config.toml
qk_norm = true
weight_decay = 0.24
max_steps = 5864
Each number is 128 + 32 x the weight over its row's rms, rounded and kept within 0 to 255. Layers, rows and columns count from 0. Numbers have three digits each. The size before them is the row's rms in percent of the matrix's.

# k: layer 6 attention key, 576x576, rms 0.0403, rows 322-383, columns 384-447
# q: layer 6 attention query, 576x576, rms 0.041, rows 323-383, columns 384-447
# v: layer 6 attention value, 576x576, rms 0.0348, rows 288-326, columns 384-447
# o: layer 6 attention output (transposed), 576x576, rms 0.0335, rows 288-325, columns 384-447
k322 098:121084155179105201108091168126128142094116147146121121096115082126147170154117124103144126136077145082101110143127152121117118135132174145118137152135122132175094121116121153085185183136164136
q323 091:176116124177139078130161133133178111192130090161088109129133131128109111138054175101138087125164082072174121101164086161162061116137084106145087145132087088108166125113089140055202089140134125
k323 094:152156116108128131124197162164145136098106135148088197111123142089140128126191073143138156143086102183114162130103155099075125118142117140140133076137128097124065137116165113160098140143176146
q324 101:163132165174138115128186193103142116115182140079065090101135154126069153090135156162138098143092170160154100096095079111154168114116171110106154142134167102134149150137156089067135063062123137
k324 102:139176096151124138166168124180182169091125162160088122134075098080091121120140125072121047145163141181159115188133111115137151184146120127093074103134125097128094204128088150129203180110170128
q325 100:149132208141129137168170110097150117151150180162149136138147120158146091138141113145148177142153118134125194125152113141185179090111132111121147185078117155096095148079129141114130111127110125
k325 110:132126140129154071144165093129157097195119101165121141069128133138115115105164115186075125107139113112080157099149096172118092144134130161172150153166129125118158118103119080042093082109132070
q326 088:126101157140216078154127096152117197102132138139156086153118126127189103152161132110081098169142132149074161140205147123166118128063149120122105171124134091114056167142063123138136126125160094
k326 103:092131121112111145142179080167150110181134103070187165088128114139138110069141110165096136109134113055078135159100153094125165131164135122177146117086123115117094075100145097146103137176095139
q327 086:157036177113154163100166073128112058170131144115154102136089117147140186151156083118095150125107113128091093105068179112116149130153139117102138145101144117141137177127134136141111136155081112
k327 091:121118103117171086166140104127152065143144165072086119085150096096140096180107142131060171103144127116168111150225114140132095137110101146178156129152125102111166147120127125100112141141141049
q328 103:111074191188116191096136173122093102103189096135183191111124110109185111198144166138109099082098155130114108105115154095161112124045149072135074132176122115086173123078126141039139087120148096
k328 086:116197107100059078080087114157162132115136099135092046150121155127091140144094127109050134078112161114143162113151150149126178144140036178075134098112116091131073124155158084167154203132156105
q329 097:131132141104154149096184128083162127152105140146131190107140064102139143122167107197087121092137172139121093148159103122132100153070158169178128151114191090131116166065083046124102115096105137
k329 116:117200115095182096151170064099155126160114114173111102123094137164134100114151042150102150116115147142096111154135112172155212157189100161129120159136161080187129081165200099099121140112103082
q330 085:136142106157129110177101144134112112107103143140116195149100099212130112104083125121191116116130182137138123141168148084135128127136119106091130119148110125113149130136135113102140117150142131
k330 118:118148110159050209070136148126130109088148172118123127137098123093157197121133116081169143105166159112179097163139092087127113101142114126129102123090116138138123136113141132118105130174114182
q331 094:108153129128145193119147094096128132131165081153207117106096133112190104107174121128097194073114151107137176166186059111159129075086157078101147146166155172141081170153134140130178117128107100
k331 101:123137133111155146146141091077143094193150163144156200182113142105120116094151156154084076137122152106126125129145136086158107128096125184153085173112148091132061093100104065094073137150110091
q332 095:120141164136165063057157141180142133144111138035146118138117084108138121175048136145138147210107109136099134115118120120090107120105116183157133133141125098132062160116106110120133150152103084
k332 095:106169140164163097179138088121093115091118141144053174127140136112143104086175099161126164148185165139102143154137128169166122150136143167134128122119111144124219155166164165083105122098139118
q333 096:115134166144138180139100161062151087157141148165119110124147132142142145134141165145138109078120147132168130145128163098107200132114112117114074135177168109122143091149109123148103127132058168
k333 093:163157143104115143150149138136182124072149114087100116119118138123128135179126134158120112123069135137151137109107166115156047115131160101073131142168125136098121206095109123153169105104126081
q334 095:135112152102138161117109121166163067133133135145092177156152132172104070104020149126105117194106151116107159099135143140120150131103093123134144160149094115127055085134103083109121039207091126
k334 100:147176136129144125131167110128154154109147133113117112067152135126131123132159077136106178136160142106139106217137110118104079125117156189121161113120120154123198155168138140120110158112120105
q335 113:115134130099173102168134188147109096146100167146109101186132132190121139117123104096151149135084037131091130168103123115104122143121162139118120172126171168124083135107156147194130102102165090
k335 089:128137158118154100093187108114162136158154088085137163135163164115127167133098126140122154103094151106118142158141157128169170182122168110147151127182102131138123115157055136111093100094099029
q336 109:099130130126137197176130119109110142120072111186134136119139125156068138180129154135123083138097170161135121079143127107131101128136062112130129083166181173122096148118104155150162075061145079
k336 097:142119162123161078141156120151120109110164152151139104118078133115135082107128135145103154133102173077140137193156160131153143099131138084180152126145084164146139107098135115100099137150162060
q337 100:080095057094132137167122122134151170160100119193145137169167120140087185116102086145127073161119107127106164082105105136105170142186126145132134109091131111154124110166093118134141162149180097
k337 090:119118134136103114153150120118121097143148113103119128156076121127139111139133131098082144178156141150137106143091126084103144078158133055132146134168146123103071149107100145152104124119137115
q338 099:161145157118144147111132158112128125154093208074086120144164127170122101129097131148088115134124143139112190160119129130098148161075133124099125149158099164097052124092138107099143092167098097
k338 094:093127126139081072123103137142064161144195075123164163155170107077120178174116121124151129154135136087178167100115142131104186123129194118182179058113176124142180149129140130079095126147136142
q339 096:144092112125161114102125096116114102098172093123153136100081139035147142148178105144104133152130119115096165193146140147140085143139125064117167073127110103119142164125126101162081128115123110
k339 096:127152164129142140137099131136096141162140130088165162131146148132161115086132046147117133070153139139107081095191155137128129120121138112130148189115174119134167107184167183066167078169126184
q340 101:080050145146146087146128146153136116155096132128075164167112134124081108146128110112134063130173101069156134068152112099051114127089125085123141099158075104117121126146135153097142169127183078
k340 085:105185074132071154140155124172114189071084164174044157170169104105130154097163148116150161066116157158161135117074121114095101151098122133124158135147160116097141131079125168088167146120201118
q341 094:167120127122108171105112106118127100108151082142107104114098136151151093186109143148097111111184155127094129146202146128079101160085085090134120138102075198118155132135151112051144136161126145
k341 089:161139155100134147106175135146112143131117129132210161131150052134158173105166125177092141109090121106069154140099133138176135158145166179124150157153171083143087114121189123103117127090149162
q342 144:112167105112105108062095071160134136078186139090108097126164161099093110119133152130124157102156140146116152169141131125126161102153064098172144162154128173080103168092147120155101113110095126
k342 097:103135140137089081116117215116163150100159155065114117101144124085185169116130114108158104138147145101151140078156094103135137094111085154116126145088136117108178171135116169076153141166121131
q343 194:142176126096101103084117147094107160098138143141110099134129128124056118060153121195194122185154065151141115130096118099123156136184103099153116150119171168103100140117128112172137141125116165
k343 072:116098138112152153133144117114143199145119163134149126112148103122151123153109175129123095101151215139083088095172120152147139133086144142114136144147144158108129159125103120141202132134134227
q344 094:130176171178170077181103096056091143195127149155123120132117162139173115152154159120106151115156110179100178146162104118171080151160122173154081156065173110127091119091069096112124151132149101
k344 090:156101103128156134105142146172115047092102107134152167119138095095128096139149106129142114135164080071160108170087118115118036181170096122147166054148152136135172131124133185119085122116148120
q345 091:101120069088184143112152171167103111087128117125216129122172115108150122085114114102195143090111087098117130087103117107088152074062160125127088124168140114092182071136115170161137155072096126
k345 092:155115135118108094113166129093159080117164071161097060099113133119136142117105142095131180097163090135116140067116102203153122160171067116099111172106115062166154190198145097163105139160118070
q346 130:133081149123129154148118120109117173153084122192171114128132072161134115098105084127148156091085110110106067110149120140137109093097115131090145081135132176125090133147100198131137141163125153
k346 081:187129133165186098134067125138086028179114102090148085114147198177133127112115143136087146117110130117140090129093132115102084147124170147185105176129126125119137082124138084138077133123188099
q347 130:103082203124127067113141117144174142135099126100126102142097139211138162116128135092156117060143139109140140096167171191098152150138115150090198093141117113135187109106154163097144143119126146
k347 080:213160124156128205130087142105126049185078137131147154146104140114153172150117104079065146179141115160140096173148164122093103125139200186119121114133078128189130105114137190100106108094166079
q348 109:129163135108148083138160121124139122125091137081175098135174075212127141120182176138202153107153142192118082193124139076080153137072099151103129142131181146043177171163179181131095099112093130
k348 093:155135113143115130171172171144137090088183106101107138126116108090189181118064142141160152123129137101140199105154108193126116181167169127136164129160126094198122172133138103155106117169147089
q349 103:140129116168135113054146109091094113094120153079106134132129170059154124169122070107066109102152181140109154109107126141119152120141102150200137163137156104117074124117103087224089157111180111
k349 098:102087167167164142123081175050117194054172157112079172207169085121141141228067107150175115192121142083152097159163115052098144102137076143171173082132150114140137167185149186054173200132085115
q350 101:126160139047116143061124145158116134022154105101060117141116184143079157128142177107111133162119118140088125124166133149142108197159156169155180191099116114088113173131072095104122209135150123
k350 099:149144112107143175154146143160116068132124098103190109059122093213194129108116094157127162125165102081172178085086112077128147113134157115112142115136081175079166107111205188141151097122067141
q351 088:090109159165099128151194176127091106064110126139165135122117090164108081137149162143138040069153107139144143114099130145159142149125099164108156056187145099101154163092145146104143134096144117
k351 082:142152092144148088192152072101086157167130123126090125149041086072126158042176132086167151122121138210174208138161086152085119074118158104152107108076047109150087074138146104151104141181157136
q352 102:179088089113151065164155120111134141093153099106180085123135135171146127225112130137145078091072034100088085133149122151163081121074185177100137134168132147085171126151143142130164106075126124
k352 092:165126173139123143105151126108132079162048139157149107072124123164114177098112081134095150103110159140074161107086085079105116138119094107143135147149136087193099154116184110097089162136160102
q353 103:112139160132122180103095125176096157082115147144125146143055107128143091099115161161067110175019175073173211128127142111170121159188123067148136173171094130157050125115111151178044140144102076
k353 091:079117113134116118103083127056155114150174176055103151138124201119100125073114113099121070118156142116208064101141107096137105066078149103128057146153116155111156091179126111117160146196126178
q354 094:125133133164109097123116124147176184110070119150114173142169094138086088107079090104139183137134122103103068157105182189091094141121107097131098206185120147148089129169108193149166117170113163
k354 095:131125075108131090104123099117075113188164178070148156104151186156077128120157169142110182162174084116078191145096185175100152105118088102139156093111193134146174134120151128122133119064162126
q355 096:085047141119131127143117144165129099067147194114111146140109141133081156097177115164122042146207100144120206147086130105141158179207157125144160155192135107147135098144106101141110089111121165
k355 095:149126120100089176149174077078150160119133183172142081139110085051113175112146121096157173093109114130167149144145139108086196136149122077070099156097146133125133182102127157099155187138133133
q356 107:102192138170064104144111082133121148115165097162130161131124105066079112133178170148152174138130113163169121220126135092124100088110105122112139105125105100148126129112123193151079181134091111
k356 094:132107088105109115099103179109157149096132127123144102167116122111100110087150086118143080185172127119160162046094115096132072109103108122106148171139159137077085069088176152085099106089125155
q357 101:161042171112107095107186103136148154137149111131200086130194104122138162087101112127133153084089153135093076114125062140106127076078160115105142078137178118053114112166136172118119153107178120
k357 089:111172132144220090148098093153157029147117138155152150074076110215072154147054163130084122116109176133062131116182175187140103139087121144162140176140158091194126101114137053140120112090094140
q358 099:125092172141110144114124085072102106140130200124153079108158123176144161088141152136113167189153104173123146158128121100134205136148139159116147124118089104157105117105107136065117099150118111
k358 098:183122078134096166173126160106170191124102165137118148079060113068111140087133096116149151150121118074209139060179091096096077142175129105157117102104114189088157152081127174149094149121133123
q359 099:123105147082160069095117115172114104107079139101086102216136129156099077150116130130106105129103157085110100123138145129196117232153137117116113126133086094166070098156100109119087193142110129
k359 091:123166193126096177109107105107172120125139081131140066126145082176139145096120128153147122126127049160137108100111108106105154056060143146132179155136097141123127122074189144135103016079075197
q360 122:079088175117113159125141108133157058175114149119110108130086060119088140157178113095133156131089157096145126083117159175073108139105121155118157109157089132096134092123114127107149116108147138
k360 083:148144070101142128022137133184105096133093159119095180074149167093095064072121141103162160126118146174150146127123095123130119127138109160092169143172126154142162116102115136123135157111134062
q361 102:119144133124109186132159118133159097161121118147129115161141125147122144117145127128151120096175139094134133160129093125105105096149135139068153121138140133078146163146149145171170093110168101
k361 093:129144128106151162139192154142118127140143106087158150089074101133145119141184081100123075084142110082152180156156103103142117114087119099163134167121127123121120127065154149143059154130103139
q362 105:155110102138130142128129123142104097113062109135149113118125127152185106096106157132107085208086164108132149085087131083112148151113100133169144104102115167096134135166099148107182031167081163
k362 096:143127071072110147155131125132130139168204152117128100169103122113072142159131094152113171158158135152099145192143096173124084103143094135116147109127151145152119123153127160166129154090169105
q363 104:176198099139128029088139122173089137092108153124125155147150065050084071096110222127154158098084127120178166112147191131111124181137103110149130146209087163150070105132164166156164120120086134
k363 089:147158120141096080116093150133147104098130082093100059152155141117107195103134114139124115117185082098092141070126148084124096109165102107164115106097093115143172162178156118137123139143127151
q364 097:073223128148153127152135101193108094069154144157134195115059107109146060106167207140088132139128171098174165098116191191155141110191122157150121189163093129110157129104131151179075087129121146
k364 093:157116093121074113090088149138144124097132094084127093163147133038039087119166095133111114147174090103122122140137095137137088118091115145073095103099109132122105121199127184102089175186114145
q365 089:148082096140103128077198095156112132064125079149163189149082132050123137108139078134112171140122165116149139145113128131182074095098099169112132083117105147147149148121165098089100149102112162
k365 097:104115144140151173166112094052128102161125195128091075143155115134166159132129176120155121142115086164190126054135081123127202096157143156132158191101125114103099125102085138121145142147069097
q366 099:115093183138188071138169096113132092139082103106066136203202099161147131122127168140135145130167160126093061119205119095123082158166077081123108137121109108077148091123116115143118108120089158
k366 090:133160136078082173086099146163114054056118127145134184120170164172155149179101153137139123117136102141166098134040094165133161148045135123157111086115169143151162161115182101115145076110146132
q367 101:131133162102114090140135100106143111116105125122182111113122195163165119081097129128131173125078122154102174184141110152174157126068140126144168124144169129188160139149179172069139096111118091
k367 094:092140112178120167143102114113114105164135125136108151130146132106144132121042138104083123169132147223173123179142121111132106085108090159164109167164177154145117064125129115101099094129090086
q368 102:127087033122056101084097128112108131083129110179091138129115113070105113128181104131138102138182114155118125150069145166153125108104123154162097077103143087133133153087143077206071129106096198
k368 106:100140151112141151082151162145144174087123177113070097102109165172154148101095123145179075094120120122139141089175105110129152160144095151103038168141130158115144125127103074106200094133133162
q369 104:112171146142124114129133129113123059092129136122147129120099092086126087113160144104137115070088153146145105073159120179072137158177136164129136086138116114118160110157112118191115135095165169
k369 088:134093125126117187126156120113110141149156170095067188124119134137091142168105125142142121174085135182113122192145159124158105045146118103173089148127102136130083147129098134119170117131150114
q370 097:136162081138144127107085163115138133138181114073153103142138169135170110151171093139198095086154077117144177162141119111108127103114084145128123143072097145031169156099157141202098148064112127
k370 093:142127173103098104107127162098130149158134102170144159128103109124121203130132080162162103099043090046137136125105107081145107191134131185150130192168147101127100178098107121102125097158149136
q371 101:117085105132139111102129103072153069142164154144122098167100149187095125174152080119103123091137152080172101177115097149155115153154041129085142146120166148141106181055143091067094111071145112
k371 097:109221129153104140155184141164181178112141147088118221116125141109159193114189116095125146147062160185145119157128057081146149117119154174085101170145119090110103131109075109110108160159067109
q372 097:092104082127100126138095117050110123121100085163127116174164114190197117087090141132141112093174111160109023158164122166201134113134135126078133119122087165140088154118193080111105098127147163
k372 095:108121132162171138120199122128101086145155096146169122130112158060131192104162129115076133094109085140114148118071117104127138103097188096147095174115197107128080143075141043131141144155073121
q373 097:109070126137134112119099124151117171092115083120111121111148128114062105149115124119156132051142120160147116122134160118158151145151112078158132150137129198150129166159114084118153055125098105
k373 095:137137154099119130140130120093112153194133145173099124149120119152145118127121085133119097120090197129097183121114100065140184123142065181116084106132083108180150122103164128152127131097172155
q374 101:110087166123147085095158107115137126103120099114121118131120072084184108062088188117194143089079131111104105133091115144112166118153155155085110163166125135068142140113156147156124113126189127
k374 089:112171127130144111140138143140173088183115088141113145131151173163070185161102108091173157125132141129206151093127104136106106160096150115134157161131111202136091093179121129175142131140081093
q375 097:134140145135067117113129119142153098121161107144153114105136155129168129127116150119140155082129154207094109161120124146086142126036163147144157093118155097134186105120187060126131160108137181
k375 093:116140115118163119116099168078129116188153110127118121101149118130112172153093108132114118159116147116125118134167122159143133152138152145095137137129139112142148107140102104118084147135064116
q376 092:132155094135114137135161119109146074091184148160135131105127095103099100158186181131059137089170184143163115127098162162195117173155155162153127117148180153126180188157121122169074083033096117
k376 088:173145103146083146139099144158110088138110107067132165078108181150107064129128138167137129140137118180142182175168063119114128066132140114178109083120129175141090120113133088107143103161157128
q377 088:126092107086188102129151118138131103173067098139142152193200129137178122124106108140077102128207075125142117159162099091092089143137133164144138110126117143072109090098109118104132141155100097
k377 094:116105130146076142142173096120103178118157097167085142157098097144126185111119159169167184122042127086123175099042195171141119116109148102137151202118163156188155154123141101160101148096124091
q378 101:157074137100116126099131093092132093135169117104104130137111099087203160182148130113133186109120104109098131134112091142075173147068148119092201150135164096074154095128189054085131134111171122
k378 100:056168113129121059170162139134154198091114111199141145117121109101079161126113128147156096092126152205124179069148161129105147147123152142128123131166141131141118093111127115132132127153116112
q379 117:080185147145085105091130116165112111084112144116160128137032150183099160116173156099167138108097183164165174133148143138127094171146161162096165158168120156188167136072185143120136127134112110
k379 100:147164100089108155117119156118122167065089157120131047129177134088161153134094110101152196130134144114109133120077118062164140120121094155103150121131080119165138155133096122140101106146084140
q380 103:162090130166153134167173149210107173138137138180135165103194131150183093159093150117099115142134181142110183147111123147162115077070150189073125159132135154133114152126141133148153155148131099
k380 097:076099111133126082099132080139140077172129066169151087163157038106086124147127140121105149142174120072062132101089142166180141116121146103133147085139077069137119120115101089125077129138104102
q381 166:143065134162147124181114129129148088163133149132138125140095098101186164137130154069080161127078177095125140109132134120159125135118179159086105146088064089144146097161141126083102150143162100
k381 083:108162147115184088110134119165127154163144095087147121143148145180078136119119076160109099104088110154140127123155068133100080161140146138104105068148097105161112109145134069175123118106132097
q382 096:109061104136153168111163119151101108118098102106178118179062116144119134142125072113112176065060128077122178092096133114124179163053173094130105132185112132093118158140135107117106158155127127
k382 095:103197166129107103078109118109189134135156172119072143147159170111172192173046145120157175104131153151164168092165104085100151112109079205097162140145163097134099071122116158116099172148087092
q383 095:061156094165103175160095139114101122159142135165126112155157062082179133135177148135098051167136147146066090119117093122104122165129109126145141083120144079187111129117069164089143157075119137
k383 092:136115082143125113098102144148104136084096159099116138072074128113159101089121146133100145091124146172130126095164123168146053118146072148120084187115126160096096157098112087116125133142176133
v288 105:174120183095103149201089089138092108152179126190130138130136110130138106165153119131182148132110078087136144076112131118162181111107172079186095108152138107143074155083170102117155113130076111
o288 107:099099138100138115124152157099129182166199159129176078125158139133148143087156152129170089131113135118166131194148126129120135137134132112101136142093094154109147128126196149089103112164124085
v289 105:112071128107163196107141158141157159102164133158179193112185119072129106106154167145112073094103165113088123091139059122149150168084137123145148139172110149167169110142085095131137120137158114
o289 084:112080169145164137188109151144114142129003079129112110073121086099119144144078143144107106137111146108131107125106147113091118157103112049101136156192113098104120097156104075127112182083087114
v290 102:144086137133137179125096162148135170096076060147089168130124117093079148074122121120122078194099169121135193085190098075069162153149102178121148127052101115213184098102059166151096135173175131
o290 106:116113120137107143169104137146122129122053113109158083107076044131040102127157115140115102130108177123126172138123083145110114130097130133150184195122136066139120152143202171089109180103160154
v291 097:121113056162175129094146123171138072158127128065085145179094101085201164174134061069100112126147170165172080171167102181087116126098126136121201165093043129083072120079098086084122106137211156
o291 097:204160079135118081153144120127098116098105104140173148149093133135166129155119172095104152106171107118140117163171103169081091077091116139183197171131142128128095213136195107074127084107113116
v292 101:170141086117146111135089149125138087106086070174153150098132105148094124094108187148151136166128100116151195174151133095075085207142204219113071095114142094178166105130084145173120130117116141
o292 101:114133098119125189186128147188126146108164086088081131142165087149096180104177140159116147123116117153117179156127144119179091134132130111100109091111156137143148120161130165166126120086153115
v293 106:170179167127148130091118176119110121096185137106182126178139135075191112098136174143139145144132088120179086153152142063128110150145078159121104075145112128143128143129067147120086118090049101
o293 092:142136076144083152096130096153113191156226163136097128193121148106205119069154167122147113141116206134134163113132118154185135144136101140154109076143128152130134171131117141131065098092166141
v294 101:067114079108145090165119152080095163112103127105121112116159147102071125077151121114139215127128173095123137105150137178147123161184100171091074143150190086087158105121133090163104114141075145
o294 095:071105141061189117130152158108166064102164074109062108163124170149141108085104128118107155091206129166115084123141204174130132091194131113125118103065179133124175126115114122160104086138122101
v295 104:125118091107087119179165101124170131092088091118167093133088156183113061078133090098159149097098076144098088105126072108149142055161151131111147154136162161130091157155141135082116165160119117
o295 103:097112172143175074118155132158120121157185117127067102090153139159172133127124086062159173135164158174080124143101151123121138170159122199136121139147140155141130114174081157137107070204152167
v296 106:145102154121136108065093123116094149130162108124073167108093136140163101091125115135115159158088101101131143143155193157117117073132139139133117149087104114144098160135119110137160104100166150
o296 109:176126100095116128150082125172078144112194164130125088183138101164109149100126118138127112106122128163145128178137151105167142101094090095090108093117135126139103115164181128096116081139090108
v297 102:118102191107135125167141128119138105073115187143172131145167101106159165071149165157130096161104136138142091155133140143113112190171131118151116152125159160103050055133109094137119148144160140
o297 102:203134099202115085108146145114142171161174179117119155104103127169196130090118141137103081097143170143158111128153158164144090149064101060114143183210116190148115148117186085126092182139069125
v298 109:164057149112112113178122122089084156169150141159149104155088165135109145094136088111161111077109108126113141098126166201204114124113118099160144077141083065103125127143240113184132077146101096
o298 103:089133102112166162121148093065115170096211139135131044143145175132155153109154115115118103070067124080133100113114136182115152124079116141158147078067153192114181107128140144130172113153139117
v299 100:168118212184082163194053152077103148144131075094100108098144190152102112116080124134120128128094098102119088104092161151158134166172175064157136088146121154117141133111109140191117146085109097
o299 100:086132194167119176078100155141114164121109126118102130110127086143154083109116075092185160167117095137130073137082088130095117121144163147183179086105108127129096068143170152129131111113192100
v300 104:149134132155163142125165082146145119094109129158099086137118074099113168174073120118126175083163157192157081099148155141121136195113116075103134107149124144144073155106118110139107109144104094
o300 101:127196150149102143100142141110128118131112119109148123156129182109140119132092127203092095098084139115187078127112092089097160105164128127121115138055210078134118169177174142082109091108150111
v301 101:114129134149141201191176152113117137151154146083120122074128173136114097102163163121158133121184114175160131075169152125153134149130063080097125097148113092118166128142141144112155171120091103
o301 102:125106102061170159148162126102158157170242207119149119069144122172125129089139126102209135124132131102131116136162137129170134190117156161103125089063173130127157185113130161149212147124151176
v302 104:116103129183105128135118104053063123148106121130145097153126052142140172123139138127166100163149121074118112101117100053163088155195108184122129160089118123116139128155124117121134113147116098
o302 102:104103135165110104134200053170165120134159151096146131117110157133121133175150120101153155087135169107146144185105142157140121129103191090148216137110116124102170111109128162111126194152127141
v303 093:167148147124091103054093108160108170118129135131118169210132140100121066121170176168104091092097042139098153106116096131128151144178075172098097140129154126169159101127036092159142123147141130
o303 095:165138124099128109143113125140158160151095096106144151152109139120107129107158088159161100186137126127118185118117075186152141155102139152110157117102151075079208094125114134094118127104162141
v304 103:176085138076121126146129144124098108107183168111139141109091067135129169119142145123172086190127139144105095158120113120147078114114164118094120142112152131165143105140106138176110098056119185
o304 107:159108164126085107131129109104149153139072205158158153123097140163106188144106159170130128115062111145134067143165127177100142108139125129117119153123186094153131159116162086089111110139187131
v305 103:090106160125132111088173098157166139122018163151104166106134110126124147099149111118129141169131128168128069113087184185153185075111159090132083077151085149144107157021149108114177128169133103
o305 106:117157158140112169134092104100140158143202108095080139143164097124168130096139064152151125149115124096069077142101122105187176118156130146115084133103136130084091154116166118129143143219095091
v306 098:104089113119132154138154141112177099096121169111111117120117153151098092058131108159126122059115113118136068178138205156115156063107091142141145166118173132153198131137057056098106119154128154
o306 100:090113161119125142136138156153100149156091140151157125120126105148095162137135063121129098150153123139184101133091150120130133123140138147130136136130131135137174139094100093093168127080096212
v307 097:108169168109098056163109193124164134119155100144128073163093136150166067141062069103132137157078111094160135177085102127156172078100136177127138133197090085137066109083126163119133117179085102
o307 087:135125106181130099125106143142111157122253122200114135129149142100125088103128117097128164171171155187120153169204114180147053115147092171164168166171064171110141125082202138159057107140108092
v308 096:172125092102158132133093154224195195096131117126092100148101126093144080191072096132119121118158163077093137160212094067033105128131156129108129074181169097153115142100121113138158106165100112
o308 089:046117117113107175217118181133094064117075096124123064176086078138052115097107122132092137159173146112187171094150122142128116117129103116083150132141098177066119090154143106116075121089099111
v309 102:115169131099129174111065146096120108089126159136148190152170118084147104108069119127129135125055182080088100090111133161146111132124157166100109120123079138144127146131123082153148094148092127
o309 102:140094119142074131112170116136127097119159099125042147118075125128106133106073134120121167154107126100089084148153204185174170126151113109135081141209063207131096150097114102129079147135109114
v310 101:146151160160174101164102183115133134061113126111055106166118137164089108090149099100142156124165086123118165185098132111087184145107160101161160132140096126093125158100118132158099115124153158
o310 105:148127123115123145092104170116073076146115100137115105153115158077092066117163170114088121134080120176148165124121093126130137151132148210063123159141165154105157075107160138056118116129113089
v311 098:143070177103110139127176171139145103156125147102089102104128155197129086116163174148108140112099096134111094066090110183164132139189079094128149113134093167084174116158202115105083102140073082
o311 102:083074146113120067086102124164174125112199152175099141097134151118169136095095040143145158111146145154058142091141140134178168134088136137100154170101147050132155108162128149124119150152160163
v312 107:141082113116127185109144110122153148150149129156148096153160113182103112134184171164112108098140160097135156126148104075094129089199111109128110113075109091084122122085143071096078148108081144
o312 109:107103095127104125117184069199154137124159127125136161087136111129148158126067147180111108100118129193137160133147166120101171063135085115151095156144152136140161146093187151144120136123088086
v313 097:136107162129087140113104085086105172168121126145150059211127199177151120117121183097119199159129080151126198144076065173168117071076145135131135148130121145168113136164182101189104152125042119
o313 092:105146165076121113078096088132146179091224135098089146111209176180171129123178105089138144049117131161043116176098132139107097117111098142102100165144195183119154117104137135203152102149142117
v314 100:037011111150130171123139173196192146116112106072156157080158159115117149104184142154118102076152138143151111146141163096067084078110182131160147118137113139166139073146088169085128092198146096
o314 103:102064125181110149091164136164109112092136120096120177110088077084125095113196174158092109140122105150163123097110117107122095108109100100176125115163062157137137159118134181122165147147111146
v315 105:115119141147125129130125123139117144136246152107169122153069135090152113162120102135120175119130110049110139164062118191095129150103097143126196125150081130162062084111157102118093140085147120
o315 104:179061141119117093076123095117132107125181142165166177117122109119151111153147122116127206137196078115116128111227155130122116128169101116170131173139114098143098174096103097140080080054161159
v316 095:132160146135101132149134157076122133096087105142166074198084139144084144105077152149170100086098088149140106157147196117159104139065062102183184123114161128210074159112080105092176085194127137
o316 094:156168121150142083130154147115158109152168087138150126108122099104083064143144169140170058130112148158154153076039106080175204130077083150041119139110083152184108082150141122081134111131107137
v317 103:158130182141130151106155152120192183127105116118099168148183109129083107152119145127155100088108114125128083097218111111151166081097092123132108201171065085111135075209089105110087133128149147
o317 095:091151166158133181181056211130137177135065141134159126105101104142097173139100158150152104174129121150103085088154151129081191143161144175146124122106128081147154099118153125082122105169140151
v318 099:099093164113164108124140177154145138117080099101136119124103139154174104123133099111105161140113147221157024199149141162092143130031110125123124165189093122120095088097146147068085139123135086
o318 106:101163118141112097142087173122157149095155138143040115094117084111146113156089098127126144145183171120132093092130103133137124150104113167138117206186145136125112136131122070165092110127152133
v319 102:147163154124152112079115106130133150107107192140154131106077096176089141060161118130177142124111110099098193098084135075097171127170156206125048134149112088084098123059091134127153170140131168
o319 098:116161133152137109106123154141113186179028128101172139098122147144148126105128107168094148123103190162161168110107103132127109105112134130135111173144124096133116064166138144108139155131115129
v320 101:161118148101104105141147130137154175121105097136115107135137159130084116148174084154143130150082119226098161154079126171155122128093169099149141115191098142151084139066163146090107176113186152
o320 093:141145183101081062139166170111096203137042079129150134096141132127173144171120102209092103085101090119131150123108105094114190069148146092156105154176100133175101161133086130127176129133091107
v321 099:176101087133122123114137146188129093188081106148143123117131177161094111173162145123168246064087068126114058098102120132110173154107127091120137135138118115147052123143152179068100115178104092
o321 101:153118164108147071112084133132132144162069155116166171154105098107122062149139126126171096143108143142138088155118138208114166114190133125103111160081143077136139109123112171079163146164113092
v322 103:130066096156110101180187160161115104131115108088163120097095098122141125092130074129102112114156164157142059162068159104120046154151061095137120154194167141169108130133124125144095136113099129
o322 107:084106141177137112110126145130102066165175120132134133109136125098094136116161125109136127157120121092111173143146119130114147162151182151062097061096148156154078110156164143150135106133121175
v323 096:180067139056118130147133098144029106123172103164104157102107064120209136149158110108121177160134163102100034110073101146101146100096132094094160113116093139145118157160106105156147149120140169
o323 096:169067128074141120128113128144086059156152154097158101122115194166141144141171108113095165076148096074115116184128130108151060077137143102080153093140126087153150134093127071104110108137137081
v324 103:111070177131055129107093192105128078145188133059118098181120136082115102186126137141116075110109110019137159118093104110123138123097114205104154107171127115117134181160077145127119105135085110
o324 104:127095127169066096086155141166124115146132106157142156097152148118179112085135129084124146168147097117092185151122151139164097160122105118150163155123104113157136116089145164103123048099121143
v325 099:130089090092127129113083103150158065110075172157159165136128135137164110119061140105124136111125088106119173104123146153137156143121134183131087131113194099137126191108151130059135109106134139
o325 104:153141071147123122126112094160128128142115162119157104155135090141135113134165149046116135144103125158160137126114020097148126123142124143039125119096155178107078120114152090115094126115129167
v326 104:115186064169137169151085070129158215135092156168176095157144130105177114117124138148135121121140194120075179046119141123126133135103069160120092098139077145093092137165184138132153133146088113